config.toml
num_hidden_layers = 12
hidden_size = 96
num_attention_heads = 3
num_key_value_heads = 3
head_dim = 32
intermediate_size = 128
vocab_size = 4096
hidden_act = "swiglu"
norm = "rmsnorm"
norm_place = "pre"
norm_eps = 1e-06
positions = "rope"
rope_theta = 1000000.0
rope_fraction = 1.0
qk_norm = false
attn_scale = 0.177
bias = "none"
tie_word_embeddings = false
parallel_block = false
init = "uniform"
init_std_qkv = 0.0673
init_std_o = 0.0835
init_std_up = 0.0963
init_std_down = 0.0963
optimizer = "soap_variant"
learning_rate = 0.00851
lr_mult_qkv = 0.5
lr_head = 0.0143
max_grad_norm = 0.5
warmup_steps = 200
schedule = "wsd"
decay_fraction = 1.0
decay_shape = "linear"
final_lr_fraction = 0.05
batch_tokens = 65536
max_seq_len = 256
doc_mask = true
train_tokens = 146400000
max_steps = 2234
dataset = "wikipedia_en"
Each number is 128 + 32 x the weight over its row's rms, rounded and kept within 0 to 255. Layers, rows and columns count from 0. Numbers have three digits each. The size before them is the row's rms in percent of the matrix's.

# gate: layer 5 MLP gate, 128x96, rms 0.0978, rows 41-86, columns 0-95
# up: layer 5 MLP up, 128x96, rms 0.094, rows 41-86, columns 0-95
# down: layer 5 MLP down (transposed), 128x96, rms 0.0968, rows 41-86, columns 0-95
gate41 102:107133103118148117193075144144138114141093165118097141093110151124150123104092142099176131069149063146124128118133093165172040088160087086153142148118122113152085110091134104165135117145132153182082068129140080187103056079125097131116122131112088150104142106066077151140127137143170136060
up41 092:120148149148124140141155114097176155132151132039125104164167181076153125159173112134079133150120165085118132167155153144205176192083135098143147107046151116130074130125140144133064096130147123125122089072154136169141137132055127082154111097122097155125100100111124140110179149177089111137
down41 102:122141086148118163121163147129098155127153125209115144135079164111092127145131154139128177143109131053111112170173126109102172097070109108125142113105057057172128142050175170106088154081134110109185130155105159103115116072177166110171113113138123149122145167112149091093164098152087150105
gate42 105:076142071113080114112078184061140141177117177112114148171123117146132102139179095113168098126137095154127154141159122163146141061130157100167145134075151116165141167092147121136104153137177150101166062136123125136107163054130145082102179107160119126154137142159071164157131152149060087173
up42 106:129131178095096124142096172083175147105127139112167121096125141104155143117130194132101140094157127099169088111150113144166178100164172126132110084086164102095099143152162115115183116115151135069105170141159036171193157126117124084131105083141107164177105148170156170186076145124106153170
down42 108:121149174139133132141114063156076074149128131097168118121137120125141142118127186127172125141142103123123099081126178112106098136127065088053107101199162149173089129156131164138073112144122128087173110132131140171103101169211147053115151130111105155150097155153134036102138155126146145089
gate43 098:122110115152125177160137179108105211136165118147170169128101153141103146084166149183145118135215157138123130101129091102080117112141164160146131156157146136109147083120189188111061118038128078152149121157080172130169161126150147186122133130131116149078154118129105175130104092108156128101
up43 098:163107129084104116145089149078179118182129101170160161099104157126154112111151138174128149117110129107117131129163097132115142130174090129083097059154096212139099097163163119133175143215177161113195173163107099094110137133129107101129109112192158117078127141124142107071112107160189128107
down43 103:111137120105192116088119115113117098162119105114164125050168136121064168146100147138060116120123138126138124127147131067122101147157055076140094077088065150179150128184139157090119172169149106093089178156076127148126145160122076091135075094128173123144146094106105173126150085112120127090
gate44 101:129161155112089124102062143139065100152103121141147130175137119144152204158153160124054063116087101131141123152080113097114125089093097135157076139162132178132154127125089103171106181122143155128059103190127131109154140177146101150135117091082113104145144188130097110087157143132179128058
up44 095:101113150145126157098165147134124095105129110167186116123112134081130090147088152164157159097127202127100080126190090164092111118118110073161048121082131148183162153147160141078134115110090093114045167135109073078119141159075136142161160082127156142198094144127137147146133125121131087108
down44 104:154211196120120156172148108114177096151141140137150154085166066181098092070088116173163146177138071119150119127104168106137109144123184141163156123128136145107115142139082163138121116124152093097144115133137042165154113055170097122152150122175116170111115138094121127118042134130142120122
gate45 094:078140150156124121143118105112155126153160221183109094162130140105118153143100107120087154120083124118091155073063136092114131159141076191113183134167097163151061145147123106115179153115107095157065086132103100133157175155177102151156111149116117149110179160086074124136118127124164118065
up45 100:160072131139142140102162188066117112140105157110155131148151125117116105153072123108115141104198082130103127149114181140205104205128106175106156150103124185143139110161067195133142147166173113131161145100166149097119160079141082135132127133174138092192139178106078118117134083153126111100
down45 092:141161160094129087110100102106151131118116189148095157095145123148146136131114184142141105094131071126151097164103082055125086107089111107136121111156105227151177118117111139102095233146153141147107100192107180107136137129095136113173155123114097137159149140203154101151141143145091111181
gate46 092:172147131071154174112084123116066137127106100096079172112147122091159142132104180202145123100093103098132183141146130134075082159080154074164072091108122151140067125091183150097118094120181142142111142090118124117124123117085169107160079176163142135129134173095136093164138110114086106072
up46 095:126120096112092112072103132094129107109109191135136159116101159116143146159145163159130118199115081134117104061054127169129118129085175159157129134117144100166107105091181086133073118099146110193120157173159121203075121147161110171166076113122144149071148127102097123141049111145122146145
down46 093:099136133135131185145136183148157122126180123059104092112134181121095145188096103166148099140111112118136158154153141163129137116177120150125119111101150097117079146114118117133073141076177097151101088148092175153139222184165138076125137172145111077145121155084109118133118196120199082098
gate47 107:070166107160132121104146139126090155059107086140119178106122132167180169189179211174123140075121096131118174102123163161138148109114099198177150154105116160077131111106107141104119115112111175119117063141154096105160144134195129142126146114114060164075179176136149126141123130112122143132
up47 098:134103140099115133144079144101080092135094142116114021105134090178110090150139152086122132133127072146114126191146075200086123124133100112126114180117122163145162097094122183115118151080172099176159113106119087117142068092156116140129132125030133127125109109107134124118123073125148194142
down47 101:164172166096139087162135135142158105117142135084109130133102114175134124126123100205163137104150131131056134168133095153144147061149103101124108153108105165090103061127204155141148173108073165102163136160164109099157077127109088175157171110088126157098117092142054128119096178105147177134
gate48 094:174154153136124153164126124131084158130177089065123164141186153097074138080161085071120109178135149125124155117087174127143130075131154120145134120153144079087074139149116132140153116084077129194093151200107080113177133110169115135123114141121107090154114081088067123090167135085151175107
up48 106:160110123159117118136128217125133097138069109105169125106106141112134100154105157094159160172120126061142136157093075116153208158167092122064119141184085150095118157120175155103121092112101114091165103123188103110178108136142061087095130129109153121072126146175172131145113149108124088182
down48 101:169170147140173116133162061138119168119186096068092203111124142112105108146187149118108114160144111169152136133168156099171142113112130138129141202068108136158132119153111154120083128103163054122112145160116079115124158083155117129118127140174152058123129110177173158092184078145078133113
gate49 107:103092169132116133159126148124102102093224169085148092131148107050186120158150085123136190134173087143190145117123130106120156084160156145177120111089130170114173059133133105196109095183135166151133119143158137172155139112106183155090129132120126109109109147124143192131121097084120164142
up49 107:102091100120134155121137168161162142073135141095186145131039106136129127131144052132158148073150103138154079130164155158116140116107166127145126174114100100195098107163067143108115129134127104085112115176141120118126167065097084097108118178169118141113163087113158145147172061088065096149
down49 094:137169125110195111173135091211128135155132155093120105072150149083187188087194169100163124104087124096093144117134136169115084164111154133076113108091182158110120126131158152130111140139119077120120109099129086126133108139112166111138124095099177096165096196132099158083110104156171186166
gate50 101:157090109162160119151178160199178153098080104155163140130104113122133098114098142081166139137132124184069127150093094161123193133177072142105100109087149101106091132165122099091082056129119137117150175097142117142109129097165123214170134119152129094109113193151164151145086133135088153103
up50 105:118093130133102107128129166092094202119175130153107097166154180158133160184147169127166104078122123130104150098166141075129102136123115106091125107117110138119187172071103093111076137061158171136138107205095099196174157096094142155150143110138165128146141138141094078113159087172189135125
down50 103:113110156176161143107134077141196162191137138124153102060201112104142129120066092127083109212151131163090121115109128131203125097134133135159158142158123095143127161086148151151124133175183186107117136082127132130124125181135166117124195142092150161105130143156168130089136121059156139144
gate51 092:110095151138121081141124136148132145181107118092127092118185124138136107082093142152157098095122107159132178149128184128106142189142148188101141127111091111088139098066113078116172108137136128167106133118036099109131089121150067144107129117063075199064147190126154159087154132131083151131
up51 096:119114103152095119163098139099125113169186123121217140088173166107095093112113138114162072102176134154143131077185203173157153107104133173112118079122147075106132072148125081142115119164115136129100147136138126157135133139135061151080195119106071150155102176140146126150068133142178103133
down51 097:199132065136149085081209134112079161113128071104155122169176165158142116131065128166142132130069134144088128120142166101126156113101147143137104109156168149140115117145111118124145118116082122142100095101122134103187151168081070184127079089100149138092175156113144076186090122154158080112
gate52 108:141091140104155146114131187172064120087146146144186137135148050140101126148100144078142162133127139145148111113148082073167144174102088137124123099142146154101108080147128159169110107037087117078093075156164174116098094129067164084104075127111085086127104122096152133110143159143162133169
up52 113:109116133151155161090135148091124117147122090048108084141126119124143138135148136130049067121155094071139205139075129130114106140115121156111156138152182079159085095130151112117115111159137090111154127089058106210097179130138166119103114148080155108110191097110181170097161140098098102118
down52 105:116111069080144163091172172140121093056103140110145082116161176101162154152110134136071153108096062128164133137151154133104105144188128162151105137144172143201187113151132100110140128134148156152184183172156123135095123120103090156167127133169147154078144121106091157172075087167112141181
gate53 104:113097123068153121141090144122099114179133162075117139139057114125152109066157163137118066073144108146092125196166131153185112104158112087085138116081123162169126137101108117079147120124101130150108076143105112119156111178115148124096177118121145236102156078124152132139145174138161120075
up53 107:154085183145115155118123152132131095119113103160191106111089110071124129147131090126126072131151166064112130116155116118146098139114114140096134157083177121182135085187156114100074141147143175134201113104072107099120145088138110095113138214190168106151180095133175137144163120125105196140
down53 107:087112134112158143111131157154161133114076123086109094161118131093130118081153188092110125128145100114186073124191203184160101112118134189136119144181167081114147114151123153117101122156072173106149070140182135166150122125077114125106158180112180144104162177095122175088130109185105114137
gate54 102:151132151108124117141102061136170146123059090166147095169092182187116139146080126158089192119154151163178085100114116079131145136095098103103169153107153119150088103174149157127071101192148093075070159129138169131123182112135144115168105108160124127153145138134197154126141130128059145140
up54 108:131102086113107108194140153088123129122159137154078117094124138131136141118119151175191143115088139087151167143146052093176115141135150125124146149154126069139112187113120110112083149138056174093178170120114169143133049091156118157164145176117192110087121137120088135176084095168144070132
down54 104:184071173135116087096126118112128170084124162102107110118131084059148191184152106174126166149110226139192170100142139111139126089161112088065126154121158138145128071185134130135108081148159084162106087163154129110124152130113136117123165114113080156100191132138154120107155174121132134109
gate55 104:108147062162058119102181170151128166110121125160130130127115133137107110158195122142138155139155124132165162110139124154121158171155144147145099080174102098151078096147097129105137098091080088082090143147075109133119134093144089123154064139146081100159104181151166078090104177209193131141
up55 092:140151145129150137149096082127137124168080138075122092088168046157097169104129054142112066097150165160106088126099152134122140170136138125138101179106121098139127142076147128146142091163113120166183112112081176196077101162135139105078079067071093150103089132151097141119140141100111089116
down55 101:146076181160108185112165137149148157150110085159123216084155111127099159110138135135170106169123147143146088133070065080213130138158068138102102151163154150092124098119143128155132107114084178165093148114132091131101098111093132087103119070087124091144168158169105141136143159095102154173
gate56 102:186154117088072181159106142109176175123138074120093131168133127121138138103123124105129146131120151075098109116081149115102118079093236129079103086180144107104113107153112188131139143113201127128134139131157054123136198136128093124110115157115147170137145125167182150152093104163088104092
up56 100:124146089099137109063104116106161128158152116126109151119053172136135166052152092149098152070125183124153127151075172083146111130179196172137104088175124163103145183155138110116066153178104120116144164079111118148116104144136102100136117093158116149128149169119210167146115134169130167139
down56 104:140116184127138150127184098180155110130095098154087140105144121120061152097092155113095104093065075100142111170185089136102116146121083071076100183118091091157164123163152106117122146184127175103107136132188177155128155107192138078159145114165120125130130151142127166139084170084149087154
gate57 109:093113107106144111126083170132177147085172122160144120050089101082178113141129091107172124112154075195096127171155116131096141106069186136164167092136115218167163128116144099131130101134171125133172078108063120109177105138145155146140167127062119161124124128166132123166115089114151108127
up57 100:135126101126174112166162106089154053088120149115081091119083154133112139167153145129109145110082146153117104131085143123103185101106157181134102117136175133164140147149147102105163100142110157189113128138092132054126115104145080174169146082142066177111140159022172142094139173104094123120
down57 104:137132101111128133122103165111059117095092138135142135132132141142139079145168073121093084087114169190100137140095140098122089159127108177094179191164081154076115184128150136123096094141157206128140101111121148150116111151098077100120194194113179104109138152124080107122119175158203142147
gate58 100:108180110174117133195135110159155123136135113120106124123130105110095166193151189107130066067163119153125117144186125175115088146110139129152099117100114149104073117138104076148097095103093075142141134102156165099135124147145164171164171133116065175138071134177111085067136126058179137158
up58 094:131138130162106176179144087141122108156158142142091160163169162137104099126097175134130130127143148170156154151108098108151150130181090179087156128062126110091105141117091142083106142064162120202153173043138084143127178097189090169123129126131118171114167090088154157137136148078127087175
down58 095:174191154134111158105155166115104086097136135096112080161114146120164190083139128079103125159133093184146098121152109105089180079138131136171103136098100136113113093121116193152151083162083107182140111132104122101170148104086142113144108157053175128136077206108073132112102142157114167088
gate59 108:098136108119104126126150108136163129133154132119072150159121116059098112147156137140094148149078107101043130137091140106119136177145161148092110078150154126117100165155172157094103088183088128117127136118092104091159235072103112129196121124125132107176186120124177101158122154194087129163
up59 096:138087182132100175134126112094165146164147128132052201125130109109103124099113158084075164102121128103109118093101120159121169135080105050119165132072153110122075120121064106133160097128138105101155097130139148164107179107068127144166109170085112078130153148093107148116073113146173054113
down59 097:170138102116065170102141129122154138154117083131116180152117105115149156128072121123158124121168118133116122091094139119123053125187087204103109151168113062146173104142127107176180080137156160142120137127086076094132117139144111108091160121125117077101173111125122114056181210171139103160
gate60 101:105111084135081138125079130131119113120117193115103160176107140123140157113127095085116143137098079057142062112148176159167125132111161101130158080134087137147112108128175082085104161134118103128121138076166132142189165093085120164097063138097181160105156119180154117097121150100187164053
up60 096:108126140115157112174095142150185139144138110108190149160193159189093111134157131110116159131151113073132138084181087154064188095100142066115124129169123117121098134079095089152128124070175089098099126141129155124101139125148126130122138082146095122179169143104138077109150209113051111146
down60 093:135105151081154156080158114094140099141115128166147134131121093123152159139139188120146061110133153115115086160085137106201145133034067129140099131160150169140182122113161144149110078117100130079131151130051138169126061163118087118099135137124092103145171153196111116097139083106160100086
gate61 102:168101165060102137137103122152111080052080143073107149061135117136090114102078164111178128100087114125112132084093113074072171121128144097114114155110091075149128149121116137147099094175087066151110081148144138097101163105135142163143151178112132155135172115089128160115137185146191135085
up61 095:095147131126099119099125146098111159127091127072113115153129190145138104108138107170183118168194151120136120152081077146168101155139125087091148053098130116196138122137156181134107109143145096131128145116118071132097112060119109085174132153099108116106150174124167122190165018143095147132
down61 103:139096140142059166120124177154088148161149098102097156212137134132156138148119147098062076162152141110142106188154162133143129153126142080153174124152121041165139132163112145158165072092130165103128149152160128163160183134154197142070170161123135116170112144129102126166138089130176169115
gate62 089:101063150107108126119077178130178127192146143130134085103104120157117114131138134115111157119170117084100135166108103193175124138173119167112149097151100130219107102158123134132139133161145083125113100171121127153107144124129210204127190135153134120128191142163165123086174164159131202127
up62 092:114145118025135116126145108095112176123103164091129131130109108138124126146062146107083135129107155168170164158142177154081084154064147208158151166141157126105120146145115097116168147124208122086089141107159139215163146129131115163121122114154167112180078165127162101143095110110095133151
down62 098:170140112159068118085099215168128081161117104158153164153156112160105150172156107201144112120099188176133098124150164111110094144126184108125126103138189189146144132146124070169131143154102097177137075096131113116139152140154113103190153096131116125118149117148116188146123179080130123187
gate63 087:100081143115135176059123133067161083108161153124096183142074130085112147069109100089121171091137094181116089084118123135110106148126151151105071113076107137089146171109129107155121124157137052116145121122140113091119074112058149141189174125188153096158150141096064126134153098132115122117
up63 097:121132137148148192141085115142105073192145182106111129137058166145176106102071129175161108157156133093152145135188099137094130048133113093159092134083096180155153173119106079107158178169190085151128172147165108124114108149165161137123142133106159127099166098138167158095113134131087133143
down63 094:114132105146101106098162144127187179027118116160145154091142117114116162193112148093139084121080124121130105119088125136201128109091093172113108153157115097094102105128163120146107135130077136109165123147075145102174138105016147133149174126154086104124114149122109116160108056096154165105
gate64 095:138128079122121072136119146170136148087163166128139161126169113115153124210118165143110179139172073099131113103139140152135158129060137168101200090095069134133149136097131190071108161085179097121148145110146087138086065141102106161148137190136114153127083163096128126158122112090118070157
up64 103:139195153169120144119107055031165172144115082067147066089156109126107110124133110110124131182100130141152168140126125091155156150190104094114101144119112085100091115131123103091127049133149100135148104133091136108117072123096079111136109165153123179136169137099103136188136162176108123089
down64 094:109091085179070137114150122135089111188097107138133097137112152117109147213118135156158164095137099096110111126115161136106079135121145078094138164107120169116106086099133125161143110160139172157069142146132154096105130144199160130187144093125183051129191116120135116144154100116115028105
gate65 093:086161183155080129137117094136079112115146143115133136115090138132146083152191158109173121178161132083143125130085113117138116081215155118090117148131157142155163066154127061121145079118130108130110155145132176159134103155141118154054143120171093112193098077088134121061114181120120154076
up65 096:129140073101132164098178089086138173120090112218113194092119172095138129116104133144092152121083183139153107133078181134095112133186085118155105120129131105123128119149090146125150132138085102111129130065141143126111183173169096155125060104112210179123140082108083090128130159110146100126
down65 101:091140135157106150162102104120147077090149123125102150173144150129142125160146094126078151203068167157050139106100096128130158091170117137161156131155127063099102152100124112105176090103165152072128117123098152096097198117166194135135173132166148087159149112084205127105126104151115172142
gate66 102:164191132132135133171146101154130125185138100140090122095206106169140125089120176102066111195166148156110127128146134134159117138136165164075151152078112160147094182156099121126135135158119163092131207109103123090126181147100153165058112109105136179193125121097091099160141172128094140157
up66 087:097139119156123132166152102103136120155153091136166128146090166125171163066099118126153147173110070202102102105123171154192120155100111127202138144096087134155115095095117131159112199092080106135154156104095141098125109102051161179164126184142098077107154144173143120112058108142135135147
down66 100:132120142112054160141119127138125120201153110129145152110081126118206103101134108147096066148143123108193171122169122160116080090090109139129145153129132161132140183121151097208091118078191101114138119112096085172101191141139148173145093081129119098154126132078071164134125132131165162080
gate67 102:145130115129156061130189174139094153128115117124152098173118153163089141135153080115118180200103135074120133126103064171095105086188145147131116124089109143109117136171183086098182167166123179171098093183112103149130119136091168095183127156150194118130137125150172164091130147132126077123
up67 112:072110132105092106083168131104169107094080141147109166150127104104073167199108143119174142169091107166172115184084122058147133118162113163121155177172136095130066073178116084116118127134147155112135148114109122126132116183099083150110065110119111083121143127185188088146118103168103133131
down67 106:119107201122135163116072126137143114153107067117140132079125165157203150144131089173089161117159165136134071181155090092119125071136149161121114163111133169114095175093171148148168147141101178092127141152208146138125103060090114164147124133118141156174128137159160129168184119101097132077
gate68 102:108142115172079128126163070116155100102160115143120109107099140157129175139220071155136170068150079121092115109080070161124112156153098127173151099111173094098118123146091129091156123080147129096103140135160121070148110145114105097137073097123168147140206135100109191127125133108165055133
up68 100:117149073081158128121084131192171147111134167094114133152152157176079078069101090154132132134132112119126083167091109101076171164126084107177189116154130141179163159131148157085161068112091156109161091126127099174158168145179187145089165144152115102100164161138100120092129112098106094134
down68 105:118159147117130165124175068114138156102178072117162046160112117135125084121129106162092136074147104169131148160134118134058108170135107117170106142122146110167108150196166147114148166071170160084154136155191094154190103137124123119144105153127122122144124126044077204124130095150132131144
gate69 103:193071148156117172111117124107145093160126148138101143111174089154116145070158138132166153110159047079107147114131072152110099107103136135130096145047163141093054163121180133144138139143127110090114177151164143102102157133149106113110131115164166093185149161146174097156124162087122128043
up69 105:076115137084120112096164154146103145111058185110088181182154130096127098137199112102142093161137093181149087104124177125159126163123180157211144094203147153139121151124115155124085132157097122129123117151118126124183122084150087112084114119127135116177079160099080131150161138101193133105
down69 107:078087148105187114186091114088138152166102113138134138071114173087119087117152124150063186137111129151136130129155145151124136113203087083110099149096101124165137100085133184130154145148157142126168154119096067088075088114107090117191154114152124167113068144204112154097093102101135127131
gate70 107:091103128143137129158133144169154138085130098113114105123117063130120098102157161131123089167147094190124072110142133185131135090155143150052181037089155164138185137122096104104168135091098161191074091137175070136117152121143146104138132137141078146156081142110070123131141151096090174113
up70 099:202093124110153110181165143100095115093049102125074170150105093185114152162133148174146127149111128152088155161109145097161095141081084169050149124149099132103051086170137092114158131138142110126110088066099150111139188129084108152135137149100138179100144083117118090137093135117149142114
down70 102:126102167099114118126128149182168120185124094123103116116119087089148086084146138108174059147106148124171160100157119184133136165117129130077119091156157177161195136118069142147036069145155157094101141109098162128142123152174121150171123131121160121104155101101079062098156180160125103100
gate71 097:122121160115113198138112127132136135097155164146118125156123089132174059140150101050071128059135067191120127055084127152087119100131066113170160082141105177117182103130135181062171121130111095182136129140142132159102133114138128097093148123163098066120108104115105135167101121127115099135
up71 096:136048098126118113069096176115085050123155107137127126147099168097138097146110150162098113111171118115145155121149166118090109095085165110133126106137142149165133113095102066176169193125167185147164158083170126069113195146160152090101101125138150140158157118105141172095165147063114154148
down71 098:177096132083161177144119108123120142129147154130114111141103232144075132090058147143187084127127120124121135129111097126094074201119113142130149123143110154113151066131163090171119135080175131129161093128116096072159096140174150141144222090121126130130146129124111126095062128184113146162
gate72 109:128180097120144108158113114149128067087101150152158149124095117124088125155078172080101131113194136077131142153110132140173103090157118173152126140168076155088162175113048111136109132091112146138105135133121135114159153121085137176111119151202176153151179155088134107070056120090155087172
up72 103:161098104100153103095161096133144122088079102107091134136119132140140199138167125146155120137118104125190128143072145156109138171146110114132030139114121146096154089137103124111071056160100123120061054055086161127114141154140134128134084078120114160143138109078140100093131140070092085163
down72 096:186111118140129153124121103134097066099142103121148108105141180082124138134149126116113149141142112062131110134095125132051115061148134188144206121125168139123090139111177135159163043124123109152182134081107155120072110160074135146160159181127189102111112153163166103113152152129077183121
gate73 115:084150184132080135141115098085116115068109107151136159095122114174141083117085139092129147114140157166098175157150102149116126028115134137092122116174137077120086158162107166153070167169106111104074135124106145107101045166119154134212087149126107119156195155130130133109095107151125140123
up73 102:102124090115095163078112144119150173118148166083121214107103123089143095087150142183146130159174138124106044166107140133165081114102168100098138065149143107143155151116135159150098114111072103133150160157161103091139051125193143136174110122169103161144125153153114089155209132146128141140
down73 113:147095100158128117155110156158152089079139141159091129107168084141143140180126079166176167142071101115132155133104166155148155136123169137115177138091117154150158193110145076168126120137165202144172090175162061112103145091085148145078113143164158120100092093137074144178144098173116141183
gate74 101:162153185099119149148129114102081135113178150102140112151116129089062134158129163043120186127156118104125092109152097114088104150081110177120174149097111124123144137109111097087097135139142125127150160156158125096121065043165144101162149206134084157154162091055083161156126145122152128086
up74 105:143123145106090171144139125094172126107178137081077161160187141119111124097131162122130161206156144144088151144241133155126109111160138087125163097128134143093135127185123196165147070139096155138154142178172086135130097109117113127114063128109145170110095138124084176181143163168146125146
down74 105:091154135089161104118131147130128168126138174168086072111147102094076141124149113141185160192141128126116144149093149149153095069123080127145135131159148110091091107138161107116170089141198102131096049179161135185095138135132085116128091105120214113092159150068132124073124122182136105094
gate75 110:145129128100102140159108189158131102112183092174148155117205087113144134108177136108097122122161133114107166152120097104122141031104159205105114159121111164110160074096098077144100089101141178140145155156122142115106131119090178139162222101086157107121146137152121121151183119148094108168
up75 105:147101131074124167118075121104070164120057092144175109109136158108098121089153155146133137114130128132119126105186119029105167099101141123136089130153159103093086107129118074085106127084145152095119134178154114105116190176103146179137148111127152125220155138107104085120116137188107182108
down75 099:180140111151076122166160117137108146141143088094128127118163168151170159106136050145186148151056120137100168127145087139101134075190154140119113136134089134079100118136076132106141129041093093110154130104142119132103108186146108073183094134062132115086119155149174106145093096117095181109
gate76 096:119151078099142123140136130130131155190151168195114077120150101148128144073140142142122177099150150115133160104093161136129184149133163123148116103140126215121031105160066087141137124152136128100160192099192150132120221109128125166104139131181079148098157133131140137159119114159121160090
up76 101:090112082100188179117130138149137090136122170083121104140111166123135172080127131141110064123143124128064159174138153104116131137103128101164121111149134131116126113101130058124060143126157115098129128090153167152149166073116076104199115103129113158165171138094084172095047133075098053133
down76 102:144142113111133129130164124146149139184111083114140095108180130105084113101113145056124080064154134092170106151104129087110156100122164154075074138110080168120055102182112103132085092149152094099156170117113120133103156111048121170187168126173096189145113078135127130140166140103099156099
gate77 094:123081154180126206157142121116138117107152132126091163126124115190123117116114112146168106160128138089188097182118108097097126085154100122127143110145089119088142126132161151187158178063031132117120095119161143097080068154127082125142090135134077080181125190105144100171087120135106109151
up77 095:147052110124164126099176139079193108136131160203071139136118197161127112117136089145097135107119137197119066179076132119063128071174119145135113149149136140120140128156164099124108132115150089050139141128171076128104132125126071106110076104152166103122109124131103124171096132109156083120
down77 102:178156109117178129075120103119078130167161120165155140127167091069096110093152128132124098120077123133087112116124201161201104127156121187126132169149165132105136118222129099104157148143133132175121069116127157102123189166103137099152119134121161150121219156099111163117174163146111161114
gate78 096:090160097082097148140146124139117090146095117138109101131084127150171120145141170083220080147080107144086151104039106132098100138134147052119183106133171096153070115157082099086107118151102178110179166145145103099157173129139108133128161158062165105105136164151113152107089134130120114151
up78 101:115164136115076151113118111120131064095114148100210122156174128145151117117125145103128112099193152204122129107085102098114102162130145161174175142171139133084176108161083099095164091060098114135158103140092104138126151140161151174089109131167164116098190160112140097075077128189116093114
down78 095:148138164142190086109140116109170110124105126118103122131129157177118085141126140175119102080102145182110093142148141052119112156154161122134112180182116098111127185131130088061128132123099069139125071120163073105148162163100150024114175142135100095151145163123147068171149119125107180144
gate79 104:114155120127061123133110039150106104114159086121134085119129117158144147171146121140164138105150107140147068105178133114135115123135182157156172121135142076132131101075148111150155173109104085176159141130132090119185147183089158090038110081134129097088103118147112136125038090121077144092
up79 103:162153137144081093123110088119125087147136083117158126135096148129167122128102120132122138128042146172110141127136086179142085096122111103081124183125107129134153156117143158149071093088095150137155139095154165164104164057102119123169064201059073114132150157168181135196154165136122095154
down79 104:129161182131172148103094072105088090141161117113093090061053133167092130133151124126080140097115115058088112070160095144120129176181141150149147114078137110127139198092098181163155197119150163086124071182133139095120156174153089131109136121154117117122137081117139115110121120148142093107
gate80 107:087185155128062142082117140091152085106161076158108140112150096154105170185107120084166126085128093140083099071056094098089089174179108146114130103100113154169142087087109091128167120138107073174116114124107177123179098162105117110137154178086099099121146104089146147174155103145141133124
up80 101:130139072102179049164115148142072123112160127108172088146092115113140189064118120067155085166153161151107140128126073118063107099109174090087084111174148088113104133175147115099132122133084101072088121094165146125152129148113133158169091144184147185149100117117154177112135155117157111122
down80 101:159085135183138174119134148141082123167107134129115170102152078197144150098103086115115109142185150178109143124122165147164124157122148161084201129058154114141119134117081102154132142165132146094117110075171151149112107160177111112128127029128186126103164067158155084153088149117144128167
gate81 094:113171130079113139153199125158081116116145152162098078149135114091103167084167132115113148133114101139106140149182144090120145108118134141158121167124171139123137100099132222059155220130084129161120112125131107162155146095142109172077169127117071126106120110126111139138197073154093182078
up81 097:146170114156122150139178137128185098171193111115114156100152147119088132090142155147108113158100137138016155100094056134141160147135191104122174130125103138110166122105133112092135094171128118083074099153130141114139191036183144153169115116141150080153100088128136116090154153108118127151
down81 090:142177098083205145150178072116108135129120116090119103133134106106137095137140117120145108136087148165157154156165139097162107178089126123177072151139168066072104176170135100155179124139129101141076157147145135162154115141182154109161055122142116115075147169168145203104086123141091175137
gate82 104:145105152124111101136154090162168123133136101126156159150179122121137080151083129142092072113179171107101095085120176199110126139116103105140159150109167142117065091125102120146153103076134184079153124148144107162156116112140109128125126173111167138203178189072143151057161131121149057171
up82 108:069080144189130097122083126118147163118058136076105107157127113155173118167162159068100119083143125135071169152130103119130129154094107125153156118084082077162111144144126121122096118150152136191134111192190098138143161128136111118188186151155130098101105073123099052118141150170121088154
down82 103:164168135095129160170095147093124162219151118131156140116141121142126127127138071163195112171117139075192152120123142105115097152119139159137118178158184150156173092172112113149175144118164095123074158083151106154092119146120094130124097080084164061162135162190119103137154131071118076119
gate83 093:125147130069117100171086103101146075115154116106145195115122167117129127119110153124158147092085207128206107116109117157075191089141124152111160161152172070118075123138166127158105146197168118094108155130138151095157087096168066184151148176118096127138167112141079104105164110122143119130
up83 104:115118120159110154113087124081116095163149144111194194154097092105151126071155117193073181144133150145171127157122151040055128115091107139124064149088160125111162198119127157115129137175108111095134119106134088156134124118151098116043119107129112160117130093155122121062128103176137139120
down83 101:167179129128106155094122116151111133150091129111110126131208091112151132117151169130128102144130118147099121142185109129121151101139228098077103095114113088099132159156148108079207160132147090108144132149115155140157164093136128074141232162134202197090136142135153107105080144101142131147
gate84 104:159142121203097109148114186132130123130100140083095098142175146152087087092091134097136097156115130107098189128180134145111109137132137106122147161139188149109091146140136103093038142136116109112100167122195132136070111126141179113113166157131146094092161123196122182117040121100085104175
up84 099:109120189141076118131161099148167113158147105089167155169184160095078161099134118102084123162102160085137150141091127147123105114123113147131128140106166140099059157053139139153075086092126116145136118087088180109175154146167115125096113110136126128115129100107184174090140199162189050119
down84 107:118140180054163125138102128154200153097116168166118071129094119094124161179131087129158180119090119107117134182121110095146108109134124096124153047145147117111147149085098119084085115081140147121134109082155191133073047061177110114146133092100127090117098126102162126114108106119168097148
gate85 098:071124125121093136176097107124086165118144150141178085130146161152102128129099076118097094069127164090125139089087101183152078136146118165076158136178100126128106173160138125107131139128108161116095129040137142111092120076103083150207074112135168183153134192159141140182163143128128135105
up85 093:167116127096134135094150125108184136187112147050140104144151151214120152116073122088091135121115054125148114117118130134091166087138172129153053105131157107087149088118123139107153113136118119119118129172163065114107117204134127097107097142150177088128156137105147108052165076150101072129
down85 096:072117141123161125112114127101131142151099104095098142112137083143121192121141166129188152181151075130103139141095157082095176080153135125102136123114128070089125065069131157140069144169121167136054087087165165155041105168122152142136139163111106134160107128112139082100127119143120047112
gate86 101:158131122102124103192140103127120166132140133083139157179170164175057117097129153142108133177110130156165118067164116097110195077156090172133105118162151168069110127087103126112087155111100074137074181120085109082158141118114158122097179088129124047166133127119174109138150124121166090136
up86 104:123110139160082117153164092108144104140079127125085120207081132090195112163198153166089129120101142118147151134113068173148082078162102106104108147121175162138129125131153064172124156200080131131110119139137056169150139176173131086131111163175098122144152139125159133134146191142143126102
down86 097:063136154106189028125148130119158044100084127098092192122165172167165110161169147124058124126117123115107145133129151114150143169078103147144152131143171103125144180132075112089114171178171166102139098202142145081132105122133137121142123148114091166109140146145130138117096085132131160097